From a checkpoint of a small transformer trained on Wikipedia.
Architecture: rotary positions, no biases in attention or MLP, untied embeddings.
Training: a variant of Adam for these matrices, 95M tokens, 11553 steps.
Each number is 500 + 40 x the weight over its row's rms, rounded and kept within 0 to 999. Layers, rows and columns count from 0. Numbers have three digits each. The size before them is the row's rms in percent of the matrix's.

# layer 2 MLP up, 192x64, rms 0.208, rows 118-189, columns 0-63
093:492487542417497492543554500555546543534460482599417488515441493533474522433489450565554499510500499405478514509514467447523493536497515509461519505516493568541564503447503501580542495518524531
110:392552571546488501397488442549543463515523543487561493470515531474489494483509510501437523510473490479532468529512499531542469484501487598451477479484472539495509544482462552523481471500510380
087:471477494533431479565485436465502501581585517524485531555411497551512504494499571487481541586480493497450500465487533509525515539513429528517549500487470533505497547516560442483510530538587451
122:546482467502543530481436525514490545504556561514461523473478516501556568462517534526458475407496558561500413455577470527503517397499530459483506526463545476462507519455524519520497543523460559
107:496449516464500496519410484575513455475494433507448546519492443527513431457505449523541459492521528515521510484475507483485478450434547475482508538475500535459454540542574437618543473560495501
114:513482545521515480482524523469508495497486508457460443499506487448512612446547462574539424583516531536566480439477514520503522589553511479517481515503525511487525476502418566469467445497452457
105:477463494465505518505467482510552470504463495571483491581492528459480442499519563491489532486423452479559543463494469523526476495465434483611534486497519459468454510537548391443498460489435474
087:498566423447474453559528459477516525473456562506537515512517447465560546496474490518464418462475499468533531517484506558494572508483514557490582503451512491514510474462521521539458515516418400
093:560462497516501492451491421444437518482539497472477451497550436490468588515492514583507498515573574483489481575495467480474544476466501530557525456524512558496578470485492546584513476527490510
099:508517491518406467504527505453466488411468457455520472527496499543464505542481535473564495533515575458425505543498509447492558436467470561536446471536444545534487454494514400505459471480492530
106:456459454486442501458515473478496523470483498439482469452475537474520434495557471437445508591429449524497522525456535514493500566507486537498469597494458484575539503449465544485484537497528415
091:465500551535506497526604464456472574445494454427452420468532563546498476513453514485453518523509498475491497496518486502581540537414546579558478468480437523520494475490486534505521492545529515
091:435455537480495481490487606500535526441449500491531531466446524491553451457537494442427527494450578484540528482456479522506511482560491480551507521430442458520547561531562495454554492462494499
102:515476478518513580506534555533509553491572444505436425469522491584526473565427453506450502431505540576485471483481532526484469501545565511455518510454512516492582489505488536481544560538501497
111:456484510455428439561499449470527496444454499553582522531505499543476496499532544536436556443530468537554418434501511504491512546497547483461553526443500511512529524493523541595463453511524497
101:471426476519490547482501477506526555544520516455482531474515596471467545436563486519486467440512454540456476476483564503560442529482563505506474526501490531526508583455480543466436529593544509
105:480510495450440546440538524490532419462492470462535476520499512571477551406550462494477527424428495447517533538469491486505503555543569518456558502450524488513513517470558558528446469519510456
102:512486493563486534491514587548536469521494480561510473483571517560466494445492538476520533564526518480562469443596477420502496496522529496444535469455571539514482481442524501567501433489447480
087:522493414501466478469460528399462462604488482489449523533514450524541506519476556496568513560537550478524507509460507548545454535503511506524536485530549557492466530543520403513533472439503514
093:550465466504551453553472461518502543506547448473461484456503518490500510574446519515451468503478526578469425471531477555486507498496492478503445497552455596541587421545494519588500487526499500
088:482448499443556439519553499511554507453512585577461530460528538581446527556537459481496515533583468457462532490453528447527442455507416453505478484502474474500486517460465460489519485536475508
099:550491380500490501464531553509536431561497534485468457481512508469480506402512493558439562501443466501421433466476533523532465458461459499512523537532513528578447530515519485493476474483520536
088:447478439479511491514463433454540498539464434462508516484470465524499487573506543486513478466516603517562497577548571501466461452470515425480484475501497466460442480459456526520526429552502450
108:500428571515502554520454461494507471444519527395515504495519456442481489496507456514499519563482460527472481544496511484504498504426524482478430523559486569428472449511615477528462501533523552
098:486522474514561487437446522513549527524544462586490538519456451476506460545505569482537456507491544510474479544524445519597535555497485438461479501539539529450498447542541579476465503528437454
104:484537529543567475523493516487539520439466461527578566564517482476510474576485545557410512468474502469429509458481505461487490458568481488505550483423499492410519445543504478495529449473476531
114:537529552454547510517455501511542482562507463575480540467497551425502530496463493511621546514512483461501599496489457451459519442556519533491472491568560427504519467493521451468499470508499492
107:510453449535507565542511489522411462549457478530466483496546528502564501522514451483540537435522554491481536589473549528420535449504510555547563484536542502492463486458492464487450466458431514
090:534470512450506447446520534493533472558528569473483483512540454496522493471531470447474434543528477485630517523484484534475537429456492506534504562418543479546428447516479471463469483500477447
093:458498527445572441560484498556521526464449526550495501546461539491563463555497534538519495507445445534558519451500475570531454495527519472451435436487513590513520462484518439469502523565479530
087:504454474512471455559504502505541564493502509503439498515508503522540497480463493512504511442566495428498478435434503510486497422485490449533500525392514491511594484508500482574628452520486504
097:529460537468455505478534485475452499531510492462432483475438497568541457507497420480551486469487412471579553539425519535508512476434519434478502530512503493567485503477473458478491576570478550
103:513540440508480460464474533448512428498453467523569562498600510464545471512494509557456479564530474434454540581507469510533470431449524508528569480452483446493507520537511492482490469519434518
104:509428510425528511428543519528580469496406519446544484471540422477454485550498500552532436496528505428545517500501569493471557538520478484457541550440469489517532552507513467500538475504477517
104:568468530502448459533501509440500538518466534421522457541427445521492505531501587507531538468536522415476482406530518474506492503423442465499498511463549448487496522559489484513518499584538515
098:551511552523462483487542551520551471493566530492455503515481539427506476496540479521480494503484399532556484560512481447476512538501520533387491521498581502519432468476547480499480431426454473
103:559543518427493539393466484466497523472464480474434439447443413511500490491478476511519510451528529474525506496502526538537501467593535496453466545422508502552511447438464571520512516498495473
084:488547531446534484480514511487471522488425464429562518456531447544479491524500576534524438525571538490476452557522574540519522486480527456527481507467448417494445533459468516461484598507495529
092:548490524468468543479471458432461537512494524482435506461496473464511551513476558498479539471423491478443553454540521470535439481532581562519461514451462492450559479454555521539569545529547553
102:498473506517523509492533499510532519482518459430526498455569538498538517512457484501475522507470544425451468549513525522605397481521480543577495407472520549446537449482434506464563509511532508
095:642477462475517553535456496511474530477552470418493490486449473428484575499495538509492531500530552443488447489470561436443547529479453503503503517548565477507531492492449480515466500492530457
116:559557512490518491539484523522489508504511431467486477531582471573443593472442519522511522517511483492472462556496476420475532464472492477500501477549519584414472559514478476510530505508498610
103:534458571549462517526509558529471555516498489565504508574518498455563526464590497492475493516475457448540425497519557550437506460511448491492565564449499427504504481539508440454491467461504501
099:481454527534460485540529489506511528443592498479487481573508454491506456500516531500482466434468491533516543491459544531552482522468492512502516499509527586503495501459576550597449408413446484
079:550520536547473603479508511453539538401523542477468494404548479560509453516459541508510510468490514513484535527490446405515522419494533559495504471482527441488480549474531505495529479475561513
108:473519542478475532483569563381542505464468505490585488514488512509487438481609527467434528548454485512507557504503490528552527500483413489504506520511429436504517509462559488505465477500462496
098:461517476472538457438459531500552538523384545516521526519546491504468444565494520545513499516531595511458474518501550587526495449503529507489458489437471501530495481490537536523518556601507541
094:432548520492500469549485513509494476543456422545486513540438503516492465499461540569464568475512539501507488500485476475468511418501479478529555440541550426474443466528509442524563411444467543
109:473522506499529503498475519447464576429455496509523510538582513496489486522470581495501499525466516406535540471504469470487576493511494509493487540444496463550514459562512422531561455441607493
094:489478514517465477547496461461497576481450466498523529588466468487470493507537557532470539573439483513580468463529523524589524597476453486498533530553521488530548491505536480524540491466591473
107:443504533587517507551523469539449489508536475487419491503540497511475509507400476468538561510503522494596512499565533564427479460495577540551497403530481465462517494516525491504510528488535498
100:513409515491474587550545513497529517471500493502536478474465458469484485525454516511574477480504463486499514545533539476485526588508468464450481500518554568521559443483451583540495426426523438
110:489560477572576450430456442421555450554514486573523507525511493475519493467468502546455524485482538528527472473517531480489514466484504484548473561477485504546474570471447396478509467483477438
098:517461503455522482542513567484589448553521463503488548556513500473561530510558513480511477478537448558438512384482505521472544576514538427531534509543492511481534497521590484476470467466482502
094:502538514549465415478462512500459552523462479531576494559504511477446504564488499526505428524530513474540491499497530444520510559479477450524415511493449509523574479575444464472487545483591554
109:531542471507494515517454490507489493424479497544550448489415509521576573407548522477507452511473504510498456549448526456456482513479532525491517512469500599482446493498441537493452468393500505
103:450586538467469537464472396495538512459426466517588500572505478463486521538478497456512553512492503505545477542473512443543474522433492528541458518548453524479561482554526467479557486478518449
095:492472597523471500487500531529489398488503485509522612465490526493492429458458516541572495532519503435538574540518495496481510466471437562534498459492467511517514438579574515472479480516497489
088:495517531528552490548548548465498472465524557474465513639496441485538513516509495499506518496486464558472530499471476476448538542468479537502502525462533505470457500545620461458470582466438476
087:471422532564486496554525452479526504516500513502497471466546541511506520461520529486492447597533552472435502555506440531423528485455503537509538485482482540518444557511552542596590503525471519
110:498514526476539530518544578543539491537503516529535533523513496560515458509512477491532505490530450496429464489467379473543541537599415493401466541519497528491415525528530518490516515527520500
084:580467552489527488476572419524536518484526458531511481516501528522495455466476468470487523541488567537519530546498432559549530527590522549539537502534469477527528481513494477420579575474454534
116:549523503482500500473524545427477500502471503521489450478521551556504472574468463498471423470539487497505486620467542478545483455467488532559495504440548496500517539462389523456559559506451516
102:502468511466466581424573496467552583487493548470448521446546438498541483508542508479490451454570507478548499476488465529525492492542536499517476493480542457523486429450504549577540414525476511
086:503514492466443485511487518504493562455565551509454531573528476553483532581497540409494548517518510569500495547498500582515469523530480472476489584513454562475468491478565410524503442522507484
122:512512486476540506519518479451511502501528450507504520516487491537494485530500437446530574433548460565453528541477485465500533509542459498510454508449507478516465391512475578496519475352445525
104:536451470540477449545507518544489488502567586507531524475547552500554459508583451473414493475523459528489539510488463498467439488469570455538481497478508516508451434426523485544485579485482447
093:503429469439433566433564493476556497496525515457541476472511517496536500477528470462512408584563461561463536522451518540496473549493495451525475505471544478532504493398441459472500507511496493
101:559433500539540562561544547486473466540543502497446527454563509440548540490498479521463494431483485506482523523467541510424600466517447546579492474450527455501495479439465509508484485452543494
099:487592539512535422526519452566438547554483526523439556527488552526422444493500460523529470530467459552490516496508456465506506520504483494436513445554500465423475541535544470513529468440529535
109:492538489551539472525514467472524534569501486458433555431450513494461417481549498516516525500447454508565460439531533552469484558558494515462470504444519437554542474477548528540452447555468485
107:473533500451524490559493507525431467554505463515483531496410509581493493522463448463526573466483592511472520540478473535468421511507460479552493447514432555458543473509545583537527483499488529
# layer 2 MLP down (transposed), 192x64, rms 0.206, rows 118-188, columns 0-63
096:525424600481499519532480488522512442558554478543517497533479501472530451478499486506487494500471531485535540508463438538529556445494437486510538536471536512371442550565460540526524489535490438
109:450536549532508520452489574561583432522458474467548517466503483411451480487515542492508567483469540437565451491524528527473463499548559517466506480528514511456472497488572529546462451533548466
085:404514574475520515430484559500498494542496496469469526465482563489528510533584401465439488509562477508508486508529505476467502463447510454562486439408474508555523497532491479522559469502489553
112:528544444447542471472497511506395609490465542525496521486488523426520511532449475528445476442512454521517409456549532509528503514453509515523532428522544511490468448510556477447483486488545539
114:446435560526496503525490475518506538521465482514530519485473541470505509526418455505476468519441513501501517476434502564495550428425400557495452440500440458501541472487499426546520446473549539
095:522460488525507461532446508543536493516529429531508566454497555499502440514484523486439510407489460447516579497508460526452481452446490501497490558522465525555474465523580453584527552468542551
098:530564539490519508550515521495416496459497420490469540513497504495567527495521434504490453465574511557495459500489437489475523446571499483467526554561511514638488458479455509532457502510510532
086:577467461501441513516519486592466434417530533454565513601500507495451474518475546549515469520512529506513546458567457518463520525441523554490544501467504532463516464468515474467518547510525430
092:499434510458466506543509531535517527510501513553517548478418565468502503542602497425477601500525480494463509490455550537550456571517499439430486553475533495509492543482527513475479518512521418
100:457512492430472503501472462470526417541496510601560538454497490542418479482508498495460502484489446505492531555484536451461535505432508449503495556515536457588519501561468466459552474542569487
110:458496450463483532504529457609529475535535541511456479479473506510501428529562436501416493529559487518570496492527544496465456497527509496416475489505506564509567532455407460487510514509558501
101:467607532497482507497472493396454530505453479472518410502541527541508482465524417506471485520515488520544533475484540506556514487488496495566528453495525603416530520508443550523522468523517460
090:426495562439463465506502526494471587541458451527509537435577456482460483535539496501518510467485503536563443462547505547489446467502519430450581439460500515423487530520480552535506498484500491
107:422547444500553496482500498544440558479476435538471449440458447524502520502546494477440452418456487433520398514514439515532468434556554471486495483510456467501506460477503475511516515499489547
114:459473498481503420597546563442501509520513423569458470503495484585520487485473490533452535476495486433564475498547481468517484491483572452505535451522490513503518503490497573551433496503476582
098:652481506501558484519489505522491480511522461463433502485471510535466506545474520463506537493522533454559570501555468562464531487496464506535434499498516514546532420524522464600526450474478485
106:462527468514457508473574438499519458591507458531517544524459439501548491442468545591514525469443506527541526535506504524454525534543468501452429444493506544446456505524509486513487407501548547
099:544470569485527437481515457421601496485526431457440495446506435554467505480484497513477486474424491550508458482475467535526550533484491510528547547484492525409495485460501430493507421498517520
088:401538442504483483432491554473464452514463455526484489486501517401514451515532565493528453510482507465523466443421499559533439468480443518508517435491539520424468507522508477533464473448495446
094:532413526477482528502442508545524515466476507507404505419447460440427497552595451498437479484516580529493475446466484516543439512497483446554518485507455484497486496452495500542490540476527474
085:520511508570522546522492478533486501578471434472529490525476450424579490474406543524488447506446475548509457490491491529474555479504535511560549629501503463570507509497526497512502518450461510
106:527445519479374492510460507489499491424476559525506536496484460506527415482455506488430453529494516498511472523522518517534469475477468525505445577561493464594494513524544454476464529532500407
084:477552503525578495491555495526426492497465469431520523490504534552439474522463489502500524484527497469493483493529475523461482532463554481556540441560489515323520441526518535496545487524488492
114:468449459530432582488475466437535513486541533471543502430463483475471480433427447508495571556472524538443489532436508503538502526428507481511421468548466557506478468508539509544472449527499515
091:470620505478465417431485537469472502510475497551592453562484581483534504514451472459480518516472466523505505514533455491516476490495506461555524427475464510398529501503507444487529447494501519
111:516597553471565463499484503494525490441490399579562439519477490510509543507432494503502535482472520495457423494491518444551488523488482472476597458504511484480452475570513520522517485513476574
121:555506549466511511510471480512549450546474454558485529482505498432529504464424492501609525516538508512498564472533517490457548444520490553522477521596510437541533483487479431422520462474491438
107:522477530496442469510547581449560547513489493458470453444473512496531517498554419520473478559483518505521491449523519517561485537496476480477522437500391482542527491552444551539489604542507513
098:449521567481538452478528471556520439564513495487505545498540474541538425536547508489453501518460456501526590519554530499545498502480507538549445552468457476614549569507481524499526547530520490
096:478540523512480425547525501485434512495562534547462475535505512459516547499482496420486541584472527528457541541445494497478416489493493428497472464476421464541576544508503464506527505568555450
086:513428512542475504502460598470590461473467516494472475522464452510492536533637482478435519507505489493492573555443536474519566482503452530476467549527489497531466511561476518507533477512448497
097:490390486417523535485507502476534492515470465519546521552446507466505509489596479529563440490503525508510535516412476548481518522547490460518491521408472507551534505468510503428573536494498563
104:441513520508492547465528457501456606562461565498434421453469533556458490512536526521473599457538531563554537468474542488488557518560477498474481487497485549536499466498450497511463524535483500
104:454449442535384461512507492473537497443514559474568473421526443501494476483499576560537543494491472455532516467510525501523518551487466543464545524465491472418450566492491487531473458488494446
107:569482491518482520549453427448535620497518505477506444517531458451495536518534538492533493480546474449502502403452507535488547537388471475503572488460529472505473532492482481450498526485494545
102:541410508492467515510518490485490496514456539507456568561531519460469452584532509477534487496496474450499529513467425520500483459481481502485531552518460492667468533537556496534494523539520542
110:471531480487497535490439549494490527503483448510512558443470472536416453480478475459361508430510515539515446475517499524454486504520534497486580514587509496614481478499511509494553513477497507
079:498488548554549440523465493498493532455600444491504491466517494514481535513534495530539375564523487435483485498511548533453534494498491538535440546482432471560505427555460529498446454509493484
098:463587474541520490522509462485457503554437493481512515447459510509438487498436501466479566527481513524514461511528494443528400482465539516514425399492505464432535465416539525447483471502479493
108:492592480433452495545495474486446527482473491507556468520531489461504525447526472484516474480529542538401436491555541517565538501420507528561534536443492511404525505469444536498508545461514529
093:372563489469497495497559457492534450486486484550516496571546551541544488477430495498485469466459480555496541518556505573484469453499505464536496518436444475455511502513551480497515448566496566
109:391515557543541486468483488525522530497510506553489493491489563451502559458496491489538539492415524492525513507465459573506426519604553514579523485524448466429469447496542513474488459483490501
098:508402509473453552506469511533482503541533538452424512472450446511489485576526481473469470513540508551501506509519493518510555473516417509452526613543519533554461539442488519566437482530468521
100:500581500467466519495454567551463559496453547504515502522460514531511468490459514538467476497462528583522516484408524514508520513500440510474549534444520538379583446524507547534500457527532491
079:444508499413481511464476482555381562613546455487498504527520473485485548525497493472510530516534520505498507504435583483479445483531486540516477477491436545468479566430527497547495490486484546
108:595473557517554484485406500445482506478439510476471553571498555564480525538491472463492466548496467465484486522450572489500495478503439563526520457517541474476533511438500451481490471425536555
096:486385478549519486494521479526469459459494482446517458438500531546549501565576503474520476503507430488514526557459446493522474381541477490492522560524509500523495537480559453534534554514554521
100:428569471487563421504543476552506451537522535472477531509507569525486503532551509494503517557532485544509540445480537510504483487538531437651499497507471554534508498469486492540491442537547468
107:513403494519502555516442545504596446492490495509487440564507434442557473510530532490451509508536446529459496490449462464455531481481492519486529620513517534453494525439477490529462460475533476
098:518556490482526499490529496458483401525563500451483512415534552484526514460483454523522474544536532508480511515511590484450517441601537531544511444442459459440454512449508464500487509568528507
109:471500431464557552504576501468581564503464515506562415460497491477503500453508468490540459474501481596454495499517540509503525521537541477480480412475487524412511489492463539503595512471491524
103:524581491479409515473510474492557536479485490524496467493528493522495520514617515498507528499510535561537531492472514504515553534530478510539451535489554571384580475496501480466501420509430473
111:537433486460489483504520495544471482423469532521512552489485502473522489504504512538527516507463475465450516518581529533526504507496535483476447520516493459708492480571499488511538538475507503
091:475610543558491510493494496489443564464498493520466460481528523544502507494383465489463449521472513472553472568473494464538501444502450531507456520417529460486496535529399489519534525494522544
098:505439509444517524493494499547561538494501477494491548406522532502519511536568522510493491500448460450473475478440543599509474561462455470530493512522459489605513538529449511477406481468461453
104:495396546493478486515501500529450462541492509432539497503478539519431455548480461509511478525510478478496517480544459489524496412547419491504511452528486420498547514571532477511526554605561468
099:576507463442561524562444498489532602485526511491473478540573483510569513515448531514525451507560498440499466463471501503524459551592535445494537484450540516552535487473523529549531467483454515
095:486557470499571537481541430544412557465494496503523449481540540497490494528492516492464573473540523498514463475511495463499567482526555420452511419448524491422507494519531479499551530490524598
089:567489524555523523532513467460456490504524521499511551558465531474455517424556536441517603470462510486496556554484496448488527502462544535425538589470519535522437462546535485463540517450477501
088:457534565453480470474460574565557503466508494545521548471453423495576547516523504563495489508471457519531469536498444452565505486513427443452441531480483500434505477514542505469475456557503549
111:473464468513560519492550443475535531522499478403517480432463495443472592548472518548487539472510513503490512477488538480553594498514459549516491509525452536483450480479565536498501466387456484
086:514552495553466442424479512464452503446503550470472477511513535485507427486489466505461487503464507546494526497459555494503386551386437539500475498470487489415472471525541503492430537511503461
114:493555511514560477472479527378450483469480432506542518513508486502534487553467471499480423504569523498522492585511514460521545492503492577534543467459540466516534532493452507482567499414440540
105:509534506491453464516507457515519573473466480494524473529497476477541487548557523511494490519566479460482493420552530504559546539484531441516479536493454533639503606513546457506474518448451528
089:546485491470518485508448461545599486526507520504491534481498478545521517485448530498463467449505449403507487376459477498507519489526475497574463450563475557544532543450471493549517452433481517
119:504569488460489555481489532466545510533442436558491500467500454553526486565535457472488529498535476575448534549587545495512548511549471497518473499476514496486439424473487571465519465400492519
099:486560518479503426515487506506445546450567597494540495564516463496495506545528495485417500448514473533518514543538500458558443526495505431458419471513485517424478496461540484499516587454498530
095:501425496449521513444482534509459512485500470523564477570501497513522532532586517476414420519546493526508445480495454556439462546501510422586471559475441511522503508472544529479550538522517523
094:416643485469548482451472489506557531448435489501517497577508442444485482581479502497509467508519519515523515477489515423513452537495552459481527488513552488471483491508590523492477515497466542
106:457458501495568508527470512479530481566497466548541407493482532428548470496413519489516470429452490442494461416568474494551484475536521470446535570481496504478524529562465535500499525562490511
104:561399527490526503463500510506558425486480483513511444532539511433548565484495493514510436508501557531442491513481485458523594452494522496476512587506448510510452496563467475538506476424558533
# layer 2 MLP gate, 192x64, rms 0.219, rows 119-189, columns 0-63
100:525508453533454486505459477522474527539549454452505516515504487612502582523451485498500567523591450479496540570487475451529450546433459532584541486473529500499515481436510500541544492452488525
084:468530424538539556475462433490503486577488461518413464463519534487440482537543512448551473457509599488540492461540459510517481460502475514589545483558519508526504423548515536481539496492526494
124:441610510489505423496511493461495466498494421491549486467557521513455491561447502475522475559497439515524551570518511477512459546505489500468549461465494620482546526500527463526470448523509546
110:396522501510525421492492389587462546436456484472540501521466445574424485522451492521501522505507520479509426454486440505528457499468496473485482476500510517494546504553487444483531452522523523
107:548452512497488488479533530478488504497475506472464407509507484446542579477541478546549433571516514526546490498466517486542510537512547474549480533516548534544530490443380563459460469476435452
104:474521528469465525503517478456508495421460471563498425520455500482498387517522568419444520500458417511501483528402522504531469523499491499518525501534463531506493497475449451429445536462469468
083:471525513503545448521497458559480459576561511520482538458470530572546546521457594574571493575527519494482515510545448504474459518438500528498569469435462541514447548542501483498520493508536513
094:518460506463547454542488444474501511426473540548499458527455512489491531541442522497536523403518469459395516483497528462553408465474492494547445529529487558524570499511469498524514560534516440
097:476501456557452430461500513525560469523469530477504529517581526581487499425496453524482464517474504394439453545526472495594442510484503513414456466456471513496520515491502479491491486507571487
104:537482500583496524527422544426442513440488475469517498534553499532520519487428571525538553534451444454479521506484455527541526489480480540603548505448449450486462473538543516517506484491470552
094:534499513520472490537477536500459525516527475525553560546415438501421496537500547461565546524515493538485450539510491551517440576474451437438514531537537504467586449453484514494506484423495473
089:549502453517532505542546477468459442481507498532468513478546518474546493506517451515532446577459436504440485539442566446525479519499453532530557485548551469486451412503492419415450492496478531
108:394540500493539477503510470490471526514485452576588502548539592501486569478468516481538432513491502473502509477518485483441485558554513506571515489476477465495481458473620453467535478513495521
127:574520534544461525526577550508456427519477545522479474571504487501442580536466454442519476500565603430489461499476530468470500482514441493532504443519550484484464489456506452480478479504495446
100:426464429516484523442492531465496543461450520438610512502522527482575527494528483494445458532412528458502443514440553531593495506480519481463502499483482453486469539471449486458483530475493539
104:557557479556548496515534493414472432490507578455510441538476472544451521465492462506499500516478517537358487523504481548489496490494465538521466478519502446426483484551460483434463467543504520
092:491497528524497445470485428479589544464461490547520476465509528526455560491494508476570463522486530538450501514454492478527492491432512551543554483410419558450506501549487510541586483558534468
084:410501537466504574426481537565469440468483500494556538451523550461505513547525466477537437465459552479505443481488492563493531478432456438499534470431461464480550546549477526517530509485459485
099:523497445544602460472491481521483452512479522575535475535489425490485537441468525582536492404511494468532493545524438451471472543516495530525524453516502521462526428478520533552539517580474512
091:450530480479511467536523429492540533507486553515486499491522534514482523485489479419479561546483400452486525524464574457524421522524482452445476527502413538542474494469428459464457552436480499
114:502551427480536548478539505513521563541492519475505367471515398558462553501450509519561563504413552500507478450501519535458495488498476484513559500470518533490521525512431537487513473465482515
088:504565561532480507503515496526430508462542524500481478512514526515431540485468448507471522479512424494454481404458446545480519600517519525577502488518470483496578495524559440460461540430502542
106:517547492504542496568551424546477440471505503596471571543486456604500545480489482557541494511509538517504481536508480515473460515456410500459592449481500501488459486513473519550495444480476484
093:448527491537434567518532484463453506463473462484547482501516558551519515452489480465458576500406472491511557505496471503482523495498585502484549467485466463515560516558522435478613478468532546
108:538551500526486555500454485461475484492505398517489426511480458644500510508456475505487510472517483466541499524480426447502477545430447522503565505548486492524463509472553526484478511468473586
107:456550517527507472551439498478465521517450447494481488472543484511536575497424503480579514454519490489529534445471500500528395478508495467521536404516529474412558522485541492499531541541542568
100:519488460461455437517516463427509546414397478501570474504524525550522463509503564474427515508481476493495454519479514513520480553508445436539502570515448442519520522494474461433507497489586498
091:594503534429567539550464522405473538505554497529465466518539429507548530418519473467437490505541502498481407469466524518517497511519475534539487492484482507483477463486514494503473400489439474
095:476551541536474562489537468531472476419512497491481450487534460577459485440509512510485503571513470437495461470504504462407472484527581521539544483517498439454416480566470518505495445482552457
093:546482519484482496478430561536500512483500538515407476517445486480479515456521515454528485457533569443483496468419510523485504451500532461556484506491540500445586479488483483509640471551464468
100:521501549501438522546531483476420538515551517444462487470457498553413468539465433542498543480550441515543459556527508511487494463426491394500448462521525506485479537448464484517491497567462494
095:472411500477479523431539526508474525510484504579431464473471515499474479510522457400432504471464543524542460520496475533494544464528541452526461547551469508531514465465468498446482536586420455
095:462481370516568469488472483554446482499528489505490542516461498446495499475485472495577463506507557556500460480530447560472464485566536594556518496569460448504499487503558508440493482469488518
109:484568498481533555482484449472464572507545450525503486550438494548512532462383512435539483404430507497510576470475442439501512494494492542574548493530538522464497506485518525502533497489515533
102:503559520508466506534542528467531511488558500526463460561509506466488485488509515498490520439479425523503478582507445452457476548548580499414513517517584562482465454447497511451448452418456500
108:508517505491515427460597450548472513519486499483484493495518496489537575525468449514597414479490437484506569474445508490499552522504534530463529486393488529498451459521490475486568427524505486
080:548511480472558529472508560469522480524430453500490541503495423482468530465480514524557535529544592611491506496496448508543529543480488468582528499530542438504532457448535558447496477461507544
095:405508434470538480511511501491537488495511494546592454507481510524502398413481444482525475511509459538494448542525520536454478534525496425505494479587504509497446505532430467457449508475504437
102:494487457512501513555488526400384575457503514574506523560411472506528476485532458528548472460523471517546478523524490492467519524414527403494529494531501495521492452508496505470469527484481438
092:515495513532445502446488537461516472602439578504458487487495523500495494466552481486471533546551419576574538495545505571553442529514510518534532531501468472532450490474490512416533540521464456
110:436513563491514523522497475533515523456466464614491506524466526461531522459489571509512543498433560527531477507520484592514431545563565525555505479541425441498474472512516513429489474486479481
110:478523530558478514541462479471487573455463446575551511593533479453559522447515527455485516510461453428509467504512532550457476493527541455520542538462503432443532478522479421422481497510509506
091:352537483446503492535451449524475566456470458538523498471447464515500503494448521555489532493483559568540455505511515469548445533518492524477477502541523508451573521515432519467497477537542552
076:535488470529503553470520473458512525413555529476505539475549516534491413475493557479427477497487431505477485504508515558545478541508517470582481519492505465464570427431490522466498570557421495
105:424617527495523564500531472457566543525482549534541451484545531462452458512512566481491489542475474525585485563526540527495505607507501488436512496489491493486464543510486540480493543451486480
097:493541529465472480505482527502558601448476494527555509590489498504480501471512510493514526506507535479428491416519568517533462504470536560506492434487415551457536435496445518502511487561587479
092:421529509442529487502554482544536439560492602439473535543539554521482501559513539468501504570521468589511499473499494463480485527525538479551523483465426509502534579538529541514459484557508495
113:449529579498526471485407538449389525425459461446501500515536504515515540508473528471540500496478551428523537529497505527521512476425493525531547521536504458465539521541454491479577521473568475
095:442462470441508514472502513472581569521524549475437438443548506465447422532493496494499492474543552569491483515481498463420453478489501480507468536425492556499546469474472567569542488515461519
110:450497448407555514516494492476570611543498479482521480506492511536510482514545498494517431434518469581481466474470528488513462518534466471435532514445484588466512446460451554463509507469458536
102:491511546548484456546443486489448511513484529482453473445516499578481481460419492515558533499487474475452465525431534495478442444465493532494520456468373528484450494520460583534466559511508466
118:455580467504521496494481444462496520546506506515515415519486468558467502488404475505447514483527578544520446475479549458503468531520503517508493490539510593516536536445439558453430433515502448
093:520510542540509486537501453477467559483495514485477490444495569577424523525406446471454521528527479437529497544523559441564473534490442556517477578478499548536509497464473508494538582482536526
103:484500435523559525414469514528418472498554400508548433485455524494471511465449471531573485439464583500510523522517457475498461492527559556505475469518523466491482443560494540537541519486493529
103:560492521549499481470476474463541497482417513541484546429473466519525453510478475483485480481472456410479508483492574494524483471516556519516528530489467495567472586430480453407394505500488492
095:540489459496568472483537500482518559485497511458523440499419467469447599492509593487435505459456500501485471408453478483458459516507465499529534530437539513464427452544475499462501444489524479
095:499456456493495522480559518525521514523525515543494422477435493561532497507555482491443503462436541496479502544548455529531494487524535463378551488524548487527475591502484563511464546499481596
085:521480543549548465517469493494521452505615559478508491526543478516451488447504524501496477495501439553487484570540454437461432489459604505403505471448566559489497510515484519503524517515494469
085:512495519514501544494460530475466516513499513473505444446477559479476493529494513438537460427500543566471459433511497486470421448520584554520412451542530544473539531469432542507482523573517438
106:461475536532554482547550497555496467535467545517603471525468502542498480382427522531522496578496524498455535508501509546537490529479552498500513459429473556480454501532477472431502524527572482
092:426499519516487568470452507518494482494429471431592475489494487466480495527524529478509455550468436444470468503522567411512524524475519469457508504532558586482483484416470555572498474524518489
113:522563444469492561587527534496539500525507459492475538564454448482534514520490474461513504507504426534464549477545500491435487559496449415521533525505533470390528462479546490487498443458525555
099:521467531494474552468515486467514445493436481550424541493553495581528487386472531468493515521505521454521484525474540502487408433518570508493552498482538506505487530426507518476423467437521465
091:489527566430509459512504519485499496448435524531503515501398553508516496508498572460456451506455458490577486543449529521504448540493516526513534535546472532490453571487469519453419534453499411
104:516550468496490470528554457510489523484522464545487506594511488563475505527392454534500512564499484464475462500472532505497375429487520448466561460454492442432465502534521468507485461503495542
096:458446562467553499512450556533528462528469436500440467572528529467497455544435411510552423444472576501459463471495440479464493483472508537531534490483494462464553496567494490485451486474498515
094:526479572490526504491519505517525466528515512509515511508540456504508405484424399563588479462500455517502599483443471471519506454512477462457445456472515535454494530449437465516458502461481553
107:521517506486434460468432481451519487494486475472456457554451487535407466487508498503523422517525567458457458513491515475499458544472614527519472499533548554545464491475500460522523500537468393
104:440513455521491528507520569457514560480541463535486448422516588434458499460437517473516474402487462462456477440523560500546464478461527508505537484490512484495547565514444462517480543558509474
105:466517511518486498521517433447530546581508487389484511439473473515432424475530534479509542465474465482521481439509544545539446575502511527490492457526529447476575478431476523499452521555496464
102:483534550545505518483504537456484534439510469534506458504564505437518537428522566568493423529512431450503473529484512485559536518524547479475529507519575407470455518476438447450506548508464461